Part of a small language model's weights.
Size: 15 layers, vocabulary 3471.
Training: a variant of Muon for these matrices, 691M tokens, 5273 steps.
Each number is 200 + 40 x the weight over its row's rms, rounded and kept within 0 to 999. Layers, rows and columns count from 0. The size before them is the row's rms in percent of the matrix's.

# layer 5 MLP up, 1280x160, rms 0.247, rows 304-361, columns 120-159
098,216,252,246,213,185,90,181,244,206,251,261,197,195,225,201,131,153,202,183,213,158,267,141,290,240,239,211,186,243,187,147,156,186,145,225,118,266,179,211,237
097,178,265,261,216,258,196,171,204,136,249,185,308,146,195,177,205,175,140,212,199,172,254,191,250,274,216,115,157,240,177,255,238,148,228,193,241,198,227,238,166
094,179,250,217,223,116,215,184,231,200,248,258,244,241,196,196,196,140,152,139,187,202,253,163,236,102,149,187,209,201,250,234,186,212,177,242,183,163,246,182,204
101,164,226,128,240,183,207,147,235,205,152,225,201,216,269,209,165,156,223,182,236,125,243,227,193,290,163,195,119,188,225,172,175,175,221,186,177,232,225,178,201
102,249,215,245,152,203,164,217,198,168,171,225,183,220,172,208,126,179,163,177,176,212,272,216,171,220,206,213,104,200,258,174,222,142,165,196,224,182,229,268,208
096,201,238,207,220,151,210,140,279,189,202,205,244,223,201,143,129,183,165,206,162,103,219,202,249,159,227,157,159,210,108,232,217,123,149,283,179,202,175,227,196
099,226,218,237,129,263,215,191,249,245,228,219,81,170,230,254,223,200,198,137,170,221,244,188,238,190,241,217,190,176,221,214,163,176,190,190,202,260,226,228,215
097,238,243,219,184,220,189,239,252,157,188,268,233,193,181,195,236,152,205,199,164,159,139,213,214,195,227,199,220,182,192,231,141,175,179,200,199,213,164,240,248
088,149,179,135,194,188,185,187,204,236,242,147,250,132,245,193,173,276,206,194,156,195,225,193,199,215,237,96,224,247,247,169,207,165,113,238,250,132,146,219,162
099,208,276,194,224,187,213,271,220,244,144,209,190,216,206,302,236,224,168,181,249,141,243,251,272,211,187,248,242,174,304,240,213,195,193,235,161,194,181,141,171
102,250,206,174,250,182,145,190,165,209,223,185,66,229,190,235,186,163,158,252,214,180,204,149,148,232,287,217,226,181,214,173,239,197,191,131,183,252,218,212,193
105,115,276,223,174,229,179,184,252,215,233,186,194,233,206,158,223,146,232,221,198,231,157,178,183,150,119,201,125,149,213,178,204,202,190,198,177,211,192,238,233
105,189,216,283,296,155,225,233,203,241,196,168,237,192,142,228,191,194,202,174,269,263,254,183,163,192,252,230,166,198,201,131,148,159,161,172,237,205,106,147,238
103,193,178,253,247,216,139,184,172,155,187,216,182,183,167,149,225,254,197,240,143,232,186,187,146,249,245,230,231,202,254,248,231,193,255,246,186,191,129,236,236
104,192,191,236,266,237,205,190,202,267,146,212,228,187,160,196,120,226,146,168,210,198,311,233,200,281,140,180,240,287,143,194,228,249,167,181,270,206,204,164,191
101,140,247,198,263,168,243,167,253,153,211,175,222,212,250,122,207,188,95,231,196,197,190,248,190,169,151,154,186,198,224,181,128,183,139,172,225,166,183,118,199
094,201,187,193,208,229,216,194,156,262,141,174,211,170,218,186,250,198,216,106,200,207,198,125,234,118,289,224,187,112,221,262,197,210,253,257,206,169,174,257,178
094,214,186,186,161,259,234,199,238,220,83,266,165,199,174,180,205,253,95,208,181,215,218,258,250,143,151,158,250,237,208,180,173,170,163,208,226,174,199,172,241
098,207,201,163,208,231,164,162,183,180,200,210,175,175,112,194,170,178,150,100,243,248,231,205,228,265,286,286,167,240,228,232,251,222,228,263,184,185,258,183,307
100,201,302,116,204,208,219,176,174,187,238,200,272,161,142,262,161,202,170,250,177,178,195,197,201,192,248,175,183,274,121,160,200,197,182,326,249,221,160,207,243
087,172,191,178,259,171,148,180,286,267,265,190,185,270,228,193,207,217,209,173,175,157,194,70,238,228,164,147,222,136,234,144,233,136,200,195,186,156,182,148,210
092,227,176,195,182,256,148,171,171,216,188,233,271,198,214,233,233,189,179,162,253,193,252,233,251,162,190,176,210,211,239,161,150,267,143,199,195,175,305,170,227
092,141,191,250,223,171,184,142,160,223,167,172,157,146,228,187,284,227,246,249,168,205,118,209,169,201,233,242,233,194,191,131,167,204,179,168,195,240,185,194,230
101,260,228,202,253,173,256,174,105,212,193,253,237,264,267,212,215,250,158,218,219,284,162,200,235,224,197,190,167,272,197,240,210,219,202,232,202,124,134,178,178
100,148,218,199,140,182,247,190,266,177,228,245,156,170,229,195,198,241,211,239,206,234,218,214,110,246,153,202,151,202,235,188,193,214,148,226,171,201,204,105,227
103,224,176,209,207,173,144,204,207,238,188,241,278,223,198,148,226,156,225,180,164,265,170,221,135,177,290,207,148,230,269,190,124,144,245,265,242,219,129,152,154
100,175,129,193,192,231,83,221,218,104,234,168,259,189,171,222,236,180,171,179,231,176,233,220,217,225,252,192,195,141,231,184,154,206,223,174,202,280,142,205,177
101,211,147,191,246,185,198,172,223,187,224,174,187,200,207,285,109,211,211,212,244,172,230,268,208,137,170,164,133,219,285,223,244,241,183,196,154,181,214,197,223
106,233,248,158,218,220,176,126,216,182,193,130,193,204,195,210,220,222,218,295,170,165,243,228,249,219,143,258,170,216,192,201,173,245,249,164,208,205,149,243,176
098,195,209,187,202,238,252,174,223,165,223,129,114,154,228,244,228,155,244,226,158,90,229,230,239,164,205,278,190,232,254,168,137,221,248,253,234,191,210,227,239
107,163,176,82,218,225,192,187,172,230,172,207,134,214,198,190,125,229,214,201,242,169,223,146,189,223,233,182,249,157,202,223,138,238,216,178,104,191,290,205,218
093,201,257,248,235,212,163,233,193,275,247,203,239,235,220,197,242,170,179,304,233,179,198,131,208,195,274,269,146,209,214,205,164,251,168,204,253,170,116,240,277
100,171,209,259,305,163,144,187,224,138,154,181,184,132,247,170,255,156,274,183,183,230,132,188,161,135,277,270,229,219,186,275,217,175,151,217,212,142,209,250,257
106,188,153,227,181,182,230,194,257,265,234,210,270,186,193,137,170,136,220,171,180,142,172,140,220,210,203,199,130,172,179,174,165,170,203,195,114,141,151,267,223
096,154,152,204,245,101,268,234,138,275,181,228,163,166,215,213,202,168,192,187,219,208,172,187,263,288,226,159,184,244,224,181,181,191,234,249,218,115,245,206,169
104,223,209,270,216,232,213,245,162,228,197,123,311,185,211,233,159,282,219,131,254,209,87,230,144,154,199,160,223,229,193,192,272,132,232,187,148,234,206,212,213
102,151,124,153,204,276,227,217,224,206,201,258,204,188,238,241,243,230,182,205,206,180,195,211,231,231,229,205,227,137,239,118,254,82,208,212,276,179,243,207,203
107,127,202,179,116,201,187,189,215,183,140,163,215,262,234,198,200,225,141,272,160,229,189,173,208,170,191,160,224,171,251,202,214,209,181,222,170,224,178,307,262
104,148,218,221,220,209,173,163,226,200,241,141,295,167,169,237,155,141,175,233,234,221,114,159,236,196,155,104,154,203,188,211,155,215,234,218,236,166,112,161,273
098,167,249,293,191,196,176,233,119,117,221,171,265,184,217,167,198,236,208,142,201,202,263,281,186,174,154,278,189,171,116,165,217,162,184,222,189,215,226,162,167
098,160,229,189,246,206,206,177,221,158,274,145,211,142,203,213,284,191,196,240,142,229,243,185,178,213,193,212,209,215,183,194,239,199,131,206,163,204,221,167,276
096,221,124,177,192,257,229,163,163,246,147,189,180,144,253,156,203,218,203,175,203,225,280,159,146,143,238,164,165,261,175,232,173,166,258,147,197,198,157,229,193
100,194,208,188,196,212,233,175,248,171,175,169,183,209,185,203,154,144,188,231,131,180,211,254,198,201,187,261,151,154,137,208,169,186,159,187,219,170,190,165,185
102,284,160,181,205,203,208,168,173,185,165,222,168,186,144,245,161,143,219,219,222,212,201,166,219,162,177,262,253,145,152,166,151,209,239,196,241,223,189,277,121
111,87,232,138,203,237,251,230,229,257,239,286,208,221,184,231,229,177,198,241,233,214,172,206,235,182,124,233,190,151,196,202,149,228,211,198,246,222,199,316,195
103,161,101,212,289,233,248,135,238,299,192,183,254,181,176,236,185,156,209,219,195,59,202,178,223,155,201,204,213,210,232,159,174,190,165,257,194,191,228,196,214
092,258,205,234,208,138,216,127,195,180,82,212,180,182,136,225,142,212,216,185,167,200,191,193,230,182,240,184,192,190,205,276,142,218,163,180,155,249,208,189,216
090,201,188,132,225,159,202,208,213,197,182,228,167,171,184,211,268,184,224,182,210,284,159,212,156,204,172,163,215,221,215,284,202,156,162,208,209,190,184,228,194
100,123,173,179,141,210,181,156,235,183,162,226,257,221,218,253,197,187,132,243,185,165,144,157,195,217,164,210,188,216,162,167,239,258,201,205,192,138,190,176,210
097,210,201,176,164,117,306,188,297,210,149,180,248,197,176,116,196,251,234,188,220,214,244,173,150,203,249,153,275,202,251,293,108,193,177,216,184,154,251,178,161
090,247,245,195,192,248,183,253,184,134,262,195,234,204,284,226,186,110,213,220,203,159,266,232,316,206,117,166,190,210,134,224,190,230,187,209,105,217,251,172,232
100,146,151,184,196,167,216,176,144,181,216,157,213,230,152,191,205,124,153,127,168,201,206,202,203,135,222,151,141,271,243,220,227,204,208,185,156,215,208,208,96
102,186,181,222,194,272,181,171,183,238,141,240,214,149,175,184,164,214,282,182,152,234,229,263,203,190,191,177,214,207,96,167,189,247,187,178,235,240,185,201,183
099,149,259,150,205,214,188,160,160,156,195,150,181,199,247,209,220,198,203,189,136,139,166,249,209,266,218,212,182,221,233,164,166,209,236,172,219,220,129,173,137
087,170,221,211,235,118,267,129,225,202,232,250,278,197,196,184,159,224,162,236,144,185,130,190,144,182,203,198,179,194,186,224,159,136,200,106,187,113,194,199,141
100,166,198,219,226,221,282,177,208,206,196,268,208,267,199,166,207,222,239,274,257,132,169,217,267,154,253,159,230,186,274,162,217,220,289,145,216,208,235,180,224
098,151,187,226,273,158,149,150,311,235,224,223,226,168,214,269,169,151,181,217,201,196,225,198,194,188,133,171,214,204,248,213,200,231,258,235,176,189,256,217,236
103,222,162,213,134,142,271,224,188,221,218,169,170,184,252,146,138,139,237,180,158,195,261,223,166,173,252,198,211,194,121,274,185,179,250,142,215,242,105,171,169
# layer 5 MLP down (transposed), 1280x160, rms 0.0431, rows 304-361, columns 120-159
097,247,120,220,172,163,188,229,192,224,203,180,86,205,156,208,156,290,113,226,167,99,189,259,272,176,227,130,224,237,155,225,230,168,198,231,189,211,176,202,188
095,180,190,172,214,192,189,216,202,216,166,292,142,227,197,156,285,251,245,204,224,219,220,201,153,177,210,201,143,239,188,230,185,195,227,180,192,245,211,194,232
091,233,201,135,243,249,124,151,229,255,211,241,270,198,196,209,178,176,137,182,169,220,207,228,182,178,173,187,251,94,205,252,234,155,118,190,221,237,196,123,209
107,217,212,186,147,246,255,231,311,236,188,230,190,183,221,170,189,232,222,201,176,184,225,186,232,237,150,269,204,199,123,188,161,180,253,144,223,194,134,243,230
103,274,142,140,273,134,130,161,199,176,203,214,248,194,206,201,217,176,204,189,194,191,287,182,137,237,245,219,163,221,190,181,107,231,184,230,223,206,250,201,228
101,213,246,159,167,112,135,226,224,208,178,152,217,218,237,145,129,238,223,232,124,201,185,170,203,224,290,179,239,214,241,160,202,185,244,173,194,185,228,171,198
103,167,164,213,193,183,252,232,150,201,210,197,192,235,116,168,269,171,205,176,153,225,192,234,190,155,228,199,206,217,169,138,249,159,218,161,192,151,231,121,143
097,212,210,175,148,186,224,202,231,234,150,170,325,201,151,191,189,248,161,186,232,209,174,203,245,192,269,164,169,233,202,201,200,239,165,222,180,174,186,252,151
090,204,276,288,160,148,214,197,120,163,262,139,224,166,180,221,174,157,200,108,245,198,134,156,245,187,224,226,170,222,185,217,241,253,186,231,213,153,212,276,219
100,216,207,191,243,143,173,228,244,184,176,241,198,230,134,156,211,213,183,157,253,252,169,155,258,152,154,238,214,203,234,213,177,168,283,320,278,188,216,197,234
097,227,247,172,204,179,203,129,212,186,181,137,162,145,260,153,242,255,166,138,208,196,212,146,226,151,244,247,187,179,145,204,263,174,238,226,164,121,211,210,203
106,203,255,183,240,178,187,111,205,245,152,142,117,200,213,218,224,157,258,189,209,177,251,94,168,165,172,187,221,141,192,236,131,176,225,204,188,193,234,215,214
106,181,218,167,157,268,221,173,191,250,142,179,239,197,257,195,242,227,212,230,245,173,257,241,199,116,248,183,247,215,217,235,99,203,161,202,260,211,230,187,242
103,245,224,159,211,217,234,197,216,268,248,164,204,200,214,170,188,184,156,197,261,177,224,165,126,128,171,217,253,210,227,158,121,205,204,264,287,260,221,201,162
107,209,218,184,164,202,221,219,256,214,235,268,174,184,111,227,151,176,220,100,173,232,199,218,224,171,199,237,240,224,111,154,221,152,156,224,248,201,239,224,261
102,198,207,209,159,249,242,214,214,196,201,266,283,229,153,255,113,140,208,241,192,139,185,177,236,231,216,162,245,138,188,212,225,270,217,238,204,169,155,192,194
096,159,170,201,224,178,173,233,140,275,185,193,241,237,174,235,216,161,146,128,203,146,200,247,110,109,134,197,249,201,155,177,230,196,272,231,203,165,134,234,191
093,241,149,224,237,191,203,157,191,256,128,295,188,160,187,206,228,192,189,196,189,254,154,161,189,233,251,195,123,179,299,198,203,141,170,178,136,187,202,232,265
096,220,243,208,208,186,173,193,192,226,210,220,258,216,244,180,201,177,223,225,204,164,144,130,179,194,276,209,104,234,269,193,265,189,147,161,181,213,191,246,128
097,148,243,185,170,198,229,249,267,249,251,191,152,207,202,255,225,183,137,225,222,156,182,188,159,176,210,251,146,207,236,178,109,176,178,161,165,221,210,237,197
091,174,253,165,173,291,166,210,171,159,246,245,203,230,198,194,220,269,206,193,153,194,204,233,216,209,184,216,214,248,226,206,198,205,251,225,202,204,159,165,187
092,242,164,235,253,113,233,184,206,207,186,198,213,208,241,195,192,253,228,175,253,221,249,255,234,252,190,179,116,211,196,194,190,195,263,236,166,222,135,174,137
091,271,238,189,213,179,259,155,165,211,188,143,200,174,143,197,163,145,197,136,155,181,222,171,253,201,211,136,166,210,228,212,215,173,274,156,281,201,271,204,192
099,215,243,168,233,240,139,164,180,265,191,125,93,246,195,208,130,161,134,211,268,196,196,152,217,260,246,206,178,269,256,290,256,205,199,178,237,180,244,253,262
100,225,191,239,125,200,207,187,225,184,220,168,125,181,295,255,194,222,233,243,221,188,261,171,241,224,208,215,199,214,178,242,225,211,215,318,145,230,206,196,250
103,188,170,176,179,215,182,237,199,205,195,167,289,253,242,224,160,206,223,132,163,262,218,268,207,146,197,88,177,139,138,190,210,221,263,247,248,218,168,152,198
102,232,174,203,289,233,159,165,186,237,175,187,202,285,166,232,170,194,183,219,154,243,215,288,110,247,271,205,250,103,257,217,207,177,289,187,134,181,217,189,144
100,193,201,153,181,229,230,222,178,218,178,192,174,220,204,174,194,207,212,146,189,226,269,217,222,179,172,166,171,139,156,185,202,202,215,242,199,170,193,209,212
107,173,134,190,238,138,183,285,194,202,209,238,244,125,259,192,182,156,199,251,183,181,240,199,181,225,291,269,143,127,207,195,198,181,155,238,183,235,181,203,209
100,205,235,197,183,153,215,231,243,155,189,166,187,247,225,251,276,194,208,153,161,201,219,229,326,206,199,167,227,189,244,180,170,187,179,189,162,205,206,198,182
100,234,221,171,202,222,197,256,188,203,180,164,262,164,158,178,187,163,225,181,173,162,221,163,168,168,164,182,189,245,167,221,129,204,180,185,131,150,211,243,240
096,140,230,204,204,237,218,186,200,146,214,176,208,241,233,201,238,160,153,160,256,208,208,221,201,190,160,162,228,225,70,236,158,190,179,263,238,150,156,218,224
097,194,214,215,204,199,166,153,185,227,153,160,220,209,157,213,168,227,192,270,185,179,249,254,258,232,147,179,163,219,153,197,182,248,103,187,128,232,119,163,222
107,236,247,209,192,264,182,165,243,162,195,166,232,160,222,180,114,231,219,159,214,164,185,173,242,135,125,153,246,243,186,177,203,186,205,154,207,190,158,199,209
097,279,160,205,221,186,198,196,225,194,157,194,216,186,213,243,213,185,102,188,221,236,188,166,239,226,142,153,162,189,261,223,196,219,294,211,180,245,225,206,238
103,203,239,207,230,293,148,181,250,207,187,191,163,230,218,196,188,176,174,203,181,239,185,188,193,195,225,191,218,245,202,190,246,258,335,240,194,147,194,266,165
099,212,231,265,234,191,204,121,131,108,138,170,161,245,135,273,188,219,136,202,212,284,122,158,244,181,179,237,232,225,209,263,178,164,148,204,201,211,117,205,164
099,189,123,234,191,256,149,213,247,274,213,193,220,160,161,217,193,171,264,219,258,249,173,194,191,138,115,171,232,235,189,181,194,255,207,169,229,232,143,202,221
103,193,228,120,177,212,181,231,221,183,223,255,239,225,193,242,201,189,211,184,192,215,111,139,184,214,147,263,266,227,217,217,166,209,175,208,203,128,268,216,190
097,196,214,232,209,165,212,208,243,190,254,148,231,229,230,168,244,178,153,249,161,193,240,159,209,207,192,207,204,188,200,204,254,213,253,165,170,231,153,234,107
099,196,208,222,239,182,208,201,161,239,197,147,296,146,220,133,155,194,178,171,178,259,206,230,287,213,206,158,235,152,279,262,269,275,222,190,220,186,167,158,220
094,250,220,186,122,241,247,201,140,195,211,186,199,205,147,176,234,157,238,225,119,191,175,222,191,173,215,258,196,221,137,222,271,164,185,200,200,279,172,206,226
096,197,259,210,134,203,147,226,244,243,256,257,231,198,186,215,221,196,226,218,154,222,255,130,240,247,196,257,281,156,175,217,211,184,246,164,195,254,238,179,201
102,221,199,130,210,194,176,227,252,282,233,174,216,129,167,176,164,303,218,230,159,140,197,181,236,139,153,192,231,237,241,276,185,216,142,249,243,245,215,192,156
110,229,254,145,148,214,168,240,172,230,174,153,245,195,203,184,267,240,182,231,169,216,226,196,163,172,139,254,153,181,260,199,233,199,242,135,171,148,308,210,206
107,214,133,215,127,151,216,229,149,231,130,238,130,247,218,170,177,226,138,206,152,256,208,211,217,226,186,256,226,206,202,199,192,151,229,137,186,162,228,153,195
095,223,149,233,162,270,194,227,162,220,282,235,173,192,186,201,255,240,251,260,158,167,227,211,232,169,211,207,175,134,236,231,234,192,217,172,196,289,270,239,144
097,223,210,247,165,216,213,147,222,195,210,224,277,203,221,295,245,153,272,193,185,261,182,255,175,218,264,253,216,266,216,200,143,161,139,175,266,240,197,172,199
104,232,223,188,207,194,231,186,194,188,219,178,170,248,203,48,194,151,186,139,249,237,191,217,213,273,221,236,169,224,116,169,291,213,186,125,201,180,200,250,238
092,160,119,197,186,176,198,205,147,185,225,174,177,138,214,183,207,185,164,245,257,217,93,220,216,280,259,172,227,240,189,200,202,165,233,246,134,207,203,170,249
089,185,139,175,194,232,190,176,154,166,261,126,176,203,168,263,133,174,258,228,195,207,147,217,239,220,231,172,147,209,214,188,234,238,209,232,247,233,233,142,116
100,236,163,75,242,166,213,231,229,236,203,189,224,145,237,207,184,186,243,164,203,164,154,180,160,190,128,155,187,209,153,179,201,245,250,183,180,241,126,173,152
099,232,192,273,197,176,245,172,146,215,129,252,230,177,218,213,164,265,137,234,184,199,218,127,178,218,161,213,177,207,289,133,181,194,162,174,153,157,202,176,199
100,208,217,190,193,198,159,273,228,281,205,116,172,166,218,286,159,230,190,264,171,270,221,254,208,128,280,192,193,296,136,233,225,160,207,214,226,190,248,207,175
092,210,195,211,181,251,189,111,152,247,196,249,222,225,140,162,232,185,230,218,181,175,239,180,169,143,176,151,226,249,142,210,236,256,227,218,145,261,170,202,191
101,250,175,182,236,213,189,157,204,247,155,195,252,192,163,179,231,200,232,181,178,187,228,129,93,215,181,245,205,264,261,146,174,191,234,246,218,182,156,121,136
101,155,174,218,170,166,191,236,195,139,217,240,212,226,292,267,223,195,214,208,147,204,224,235,103,206,209,194,264,262,259,119,279,218,153,163,150,232,241,101,141
105,181,252,250,243,189,218,261,245,156,239,188,190,167,208,179,254,195,274,191,269,188,206,162,143,130,186,171,241,156,158,312,147,173,189,214,171,216,212,295,150
# layer 5 MLP gate, 1280x160, rms 0.236, rows 305-361, columns 120-159
101,246,205,258,240,194,138,206,175,210,280,205,162,154,189,258,233,195,174,225,239,123,238,201,202,201,189,156,273,183,202,256,300,171,172,205,237,179,183,258,248
095,152,177,164,151,199,169,175,212,196,219,197,147,199,305,230,211,234,222,229,177,178,110,170,132,288,212,168,260,237,157,186,222,185,250,145,217,174,147,218,149
103,239,233,224,180,216,130,222,173,271,204,244,203,113,132,253,197,158,224,152,190,221,213,221,170,219,159,207,147,240,178,186,131,148,150,249,225,227,125,244,196
098,197,248,224,236,194,240,189,170,238,237,178,221,233,187,204,184,180,240,218,174,276,206,201,151,249,272,208,203,189,201,206,223,162,189,170,208,235,271,177,238
098,240,127,212,204,229,206,185,187,299,211,188,202,182,221,181,200,142,227,247,246,288,138,191,204,211,161,152,254,255,207,194,186,184,163,190,219,246,157,129,162
100,242,144,302,168,207,201,207,190,200,186,228,218,297,191,177,133,216,149,185,226,206,176,160,177,219,216,210,186,176,209,181,188,205,133,201,239,212,237,220,237
097,197,179,223,210,186,167,217,182,217,205,203,128,168,196,194,252,172,169,172,210,166,163,191,174,182,171,188,218,133,194,257,208,209,143,157,181,128,201,245,276
097,200,74,180,214,251,175,210,230,220,147,257,269,172,223,185,183,128,230,192,252,260,159,236,162,225,211,212,289,234,146,154,219,213,266,226,198,125,177,215,156
097,206,192,230,186,185,224,188,199,185,160,216,195,189,230,208,269,149,167,193,197,159,260,206,208,138,206,274,148,264,224,175,186,215,192,249,225,201,194,219,156
104,151,163,211,218,199,216,158,236,198,184,182,87,201,183,179,192,227,215,166,227,160,179,233,206,211,192,247,186,203,179,224,241,224,205,267,153,235,167,202,255
105,228,233,284,185,225,184,186,174,248,292,232,272,151,223,189,194,212,196,139,243,209,237,227,152,207,239,179,242,223,188,273,228,130,185,177,176,229,209,210,183
104,211,148,245,206,237,274,216,149,180,226,282,237,163,196,212,225,148,227,226,134,224,156,182,210,224,226,242,235,165,209,229,162,153,309,226,162,172,201,231,159
096,196,193,237,192,265,216,220,185,290,236,220,222,275,177,161,103,243,206,154,216,229,242,192,190,197,238,205,174,262,263,276,173,200,237,163,237,224,137,208,180
105,245,194,182,103,149,190,240,193,162,319,186,172,146,240,228,191,206,222,163,208,288,230,141,216,194,209,238,248,133,252,202,172,178,182,142,249,175,192,214,234
098,224,223,252,205,156,193,145,178,195,220,206,186,215,253,263,97,147,196,232,161,208,237,199,232,221,200,153,225,130,255,171,168,164,226,199,239,187,207,165,202
099,157,144,144,177,210,171,142,205,195,196,163,157,239,133,238,212,152,188,154,189,153,168,249,202,212,212,231,224,165,189,145,148,243,196,201,181,249,197,175,198
101,202,197,260,203,159,238,183,129,234,243,210,202,171,243,175,199,187,198,181,182,156,184,274,180,216,186,204,243,215,233,154,211,214,179,234,211,234,124,187,245
096,108,208,202,201,240,226,139,216,191,228,215,187,207,300,227,175,274,235,197,134,289,133,210,164,159,218,208,196,241,165,208,205,179,241,198,235,177,223,170,245
098,181,150,223,239,184,146,117,147,203,203,200,189,227,107,235,254,204,195,213,199,261,124,201,190,212,200,248,189,163,173,170,179,183,163,202,147,239,211,142,191
085,198,199,147,173,221,217,146,251,172,285,228,245,186,252,193,176,218,212,170,230,213,202,208,164,204,225,193,210,225,214,169,211,179,210,196,200,257,178,132,226
096,243,224,127,237,160,199,284,194,179,240,91,151,227,178,187,138,230,235,183,280,228,219,182,187,242,203,206,159,168,168,225,221,197,212,181,236,164,217,170,232
091,257,274,147,251,159,249,228,258,232,219,167,196,155,187,180,189,261,186,196,145,186,219,201,192,160,149,178,209,207,187,224,264,171,221,224,220,262,207,246,205
103,252,217,220,235,283,150,206,187,210,102,184,265,162,177,174,169,293,204,175,225,190,175,247,241,134,247,111,151,215,272,240,216,249,144,154,180,230,218,192,172
100,181,193,234,214,238,166,150,206,152,234,277,234,151,150,220,234,174,280,172,188,205,214,195,118,260,173,164,207,275,139,257,209,141,274,159,248,213,205,201,168
103,248,229,193,151,202,215,180,168,158,201,217,256,175,109,212,224,190,187,169,305,215,158,238,277,169,157,131,234,192,281,169,178,221,205,195,203,236,162,239,146
102,192,184,203,185,274,183,160,242,232,222,165,172,155,203,165,218,182,236,200,272,184,139,172,199,164,128,172,293,294,268,290,222,159,180,156,216,156,207,175,287
101,250,219,164,174,214,188,104,224,174,237,179,156,215,188,169,167,203,249,154,193,172,242,246,227,158,182,171,188,187,259,160,171,206,147,205,137,163,164,167,169
099,224,214,182,213,280,175,124,228,205,212,170,146,180,190,232,200,188,181,194,212,255,119,307,173,206,215,219,160,232,227,235,201,185,224,183,192,261,309,170,168
100,208,206,103,219,236,191,219,221,119,142,181,215,250,261,192,168,142,246,150,240,216,200,201,135,224,260,181,164,240,165,125,263,146,227,213,213,164,177,237,161
103,178,268,169,112,197,184,163,206,185,222,183,201,162,191,135,187,162,170,232,224,236,171,229,187,175,226,205,191,170,199,139,265,145,204,222,243,210,207,164,231
099,128,178,186,153,179,236,275,139,224,236,186,177,153,178,201,143,223,182,172,189,182,186,157,124,229,163,248,214,207,217,151,188,210,226,243,174,154,265,163,169
104,216,174,215,100,212,205,187,202,222,144,217,174,249,202,238,152,274,238,166,175,151,226,259,202,200,151,206,117,109,227,217,136,157,219,259,238,202,219,193,184
103,196,171,193,210,238,183,238,91,201,179,181,222,188,197,306,278,234,174,199,240,174,223,281,240,246,123,154,242,175,221,162,158,232,192,184,182,230,211,195,144
099,180,124,223,251,242,195,152,186,144,199,143,159,221,251,193,185,230,152,231,159,194,233,118,166,211,324,156,265,131,111,218,111,174,185,183,234,242,227,218,257
102,218,253,161,224,282,227,237,190,160,216,142,169,193,229,265,222,183,292,193,210,231,264,169,220,292,166,192,141,209,179,187,231,202,224,175,207,187,197,209,177
097,189,228,217,190,206,241,150,161,170,218,250,197,200,172,202,236,179,241,246,166,187,141,204,160,271,226,102,128,169,239,208,152,177,126,162,211,197,215,160,165
107,237,153,198,191,211,190,155,170,168,176,89,164,210,209,166,203,188,219,178,203,203,200,157,235,217,253,194,192,175,151,210,187,184,208,200,207,179,139,207,201
106,211,210,250,219,222,209,161,199,227,189,276,161,177,273,248,163,162,238,163,210,225,200,271,204,271,233,292,189,219,256,266,227,214,247,195,194,278,179,148,156
099,235,194,181,226,187,184,189,203,229,159,199,179,220,292,191,206,198,219,196,186,180,165,159,157,179,217,181,178,157,147,156,153,219,178,229,99,219,199,222,235
100,171,243,244,264,165,187,255,183,226,202,235,181,266,269,217,179,183,158,221,248,205,112,153,178,177,214,218,196,307,196,195,188,241,104,175,196,210,169,200,195
099,246,159,237,182,186,220,138,209,256,192,216,247,248,217,232,197,194,197,241,210,123,265,253,220,215,189,192,277,182,202,137,144,130,182,201,223,155,240,186,186
094,258,149,232,165,125,200,210,212,215,246,133,155,222,237,193,215,244,234,155,231,170,236,206,227,182,186,221,173,166,197,155,181,226,196,169,215,247,208,197,125
105,209,203,210,174,230,167,147,223,193,222,218,166,171,202,313,191,223,226,215,227,175,202,162,183,145,180,172,269,173,214,254,160,136,258,208,261,232,132,227,180
105,185,239,182,157,220,140,167,196,174,203,150,187,217,216,167,222,194,161,190,151,257,221,204,140,181,151,234,155,231,224,186,142,150,296,167,207,196,222,266,236
102,250,193,206,209,212,157,191,221,210,267,169,220,217,255,281,223,153,218,196,247,241,196,213,164,208,208,227,237,249,209,150,261,118,236,271,189,213,164,199,247
099,161,214,220,168,164,221,113,278,192,190,154,223,187,219,231,233,250,270,232,205,190,234,179,175,242,231,153,155,249,167,117,158,172,195,197,258,245,249,229,175
102,133,224,244,226,281,238,198,255,241,227,81,135,197,198,124,212,220,142,185,208,146,199,192,238,168,186,171,206,168,138,147,202,197,190,235,173,226,197,228,151
104,184,152,191,184,128,139,184,229,141,273,216,222,156,294,200,240,167,185,157,231,208,244,182,176,243,217,208,240,157,227,161,219,171,229,153,185,170,157,206,215
096,233,181,235,256,195,159,181,209,229,154,237,203,164,258,223,185,210,256,134,238,185,202,197,205,193,193,188,133,148,203,207,213,201,168,233,236,184,211,183,300
095,165,199,142,239,198,96,201,185,211,250,242,208,123,169,175,253,185,151,185,241,216,233,174,147,189,218,235,250,193,140,173,196,119,168,186,292,166,185,170,162
101,243,186,211,158,195,186,182,223,222,212,148,251,154,166,225,239,188,169,214,207,241,172,213,210,186,209,214,247,199,171,177,151,223,204,192,219,218,194,212,190
099,224,228,225,144,275,212,162,178,183,168,212,156,105,141,227,247,227,233,150,232,223,237,218,172,218,246,185,165,213,146,178,195,157,234,217,209,165,263,195,163
101,227,191,231,133,141,181,154,220,222,260,170,265,164,212,195,258,206,215,275,109,231,161,217,241,167,191,178,161,181,173,177,193,151,190,230,208,184,186,199,144
093,201,191,160,238,201,198,204,201,198,259,218,227,167,283,250,243,157,228,205,216,246,178,201,170,212,226,185,250,251,215,140,248,244,235,257,226,167,219,275,215
100,146,187,121,235,188,211,244,136,214,210,212,189,221,296,225,111,172,199,173,209,203,159,271,171,150,201,244,170,248,208,143,216,180,158,171,173,218,210,160,149
104,254,239,216,169,178,210,220,201,124,229,165,174,206,250,120,201,225,176,188,129,258,219,180,157,241,259,151,204,206,129,168,160,176,165,183,176,165,154,254,205
102,243,229,211,186,193,273,206,154,208,266,242,222,186,255,240,219,178,254,158,247,202,249,198,205,239,145,177,231,247,141,237,140,218,203,223,205,213,159,247,223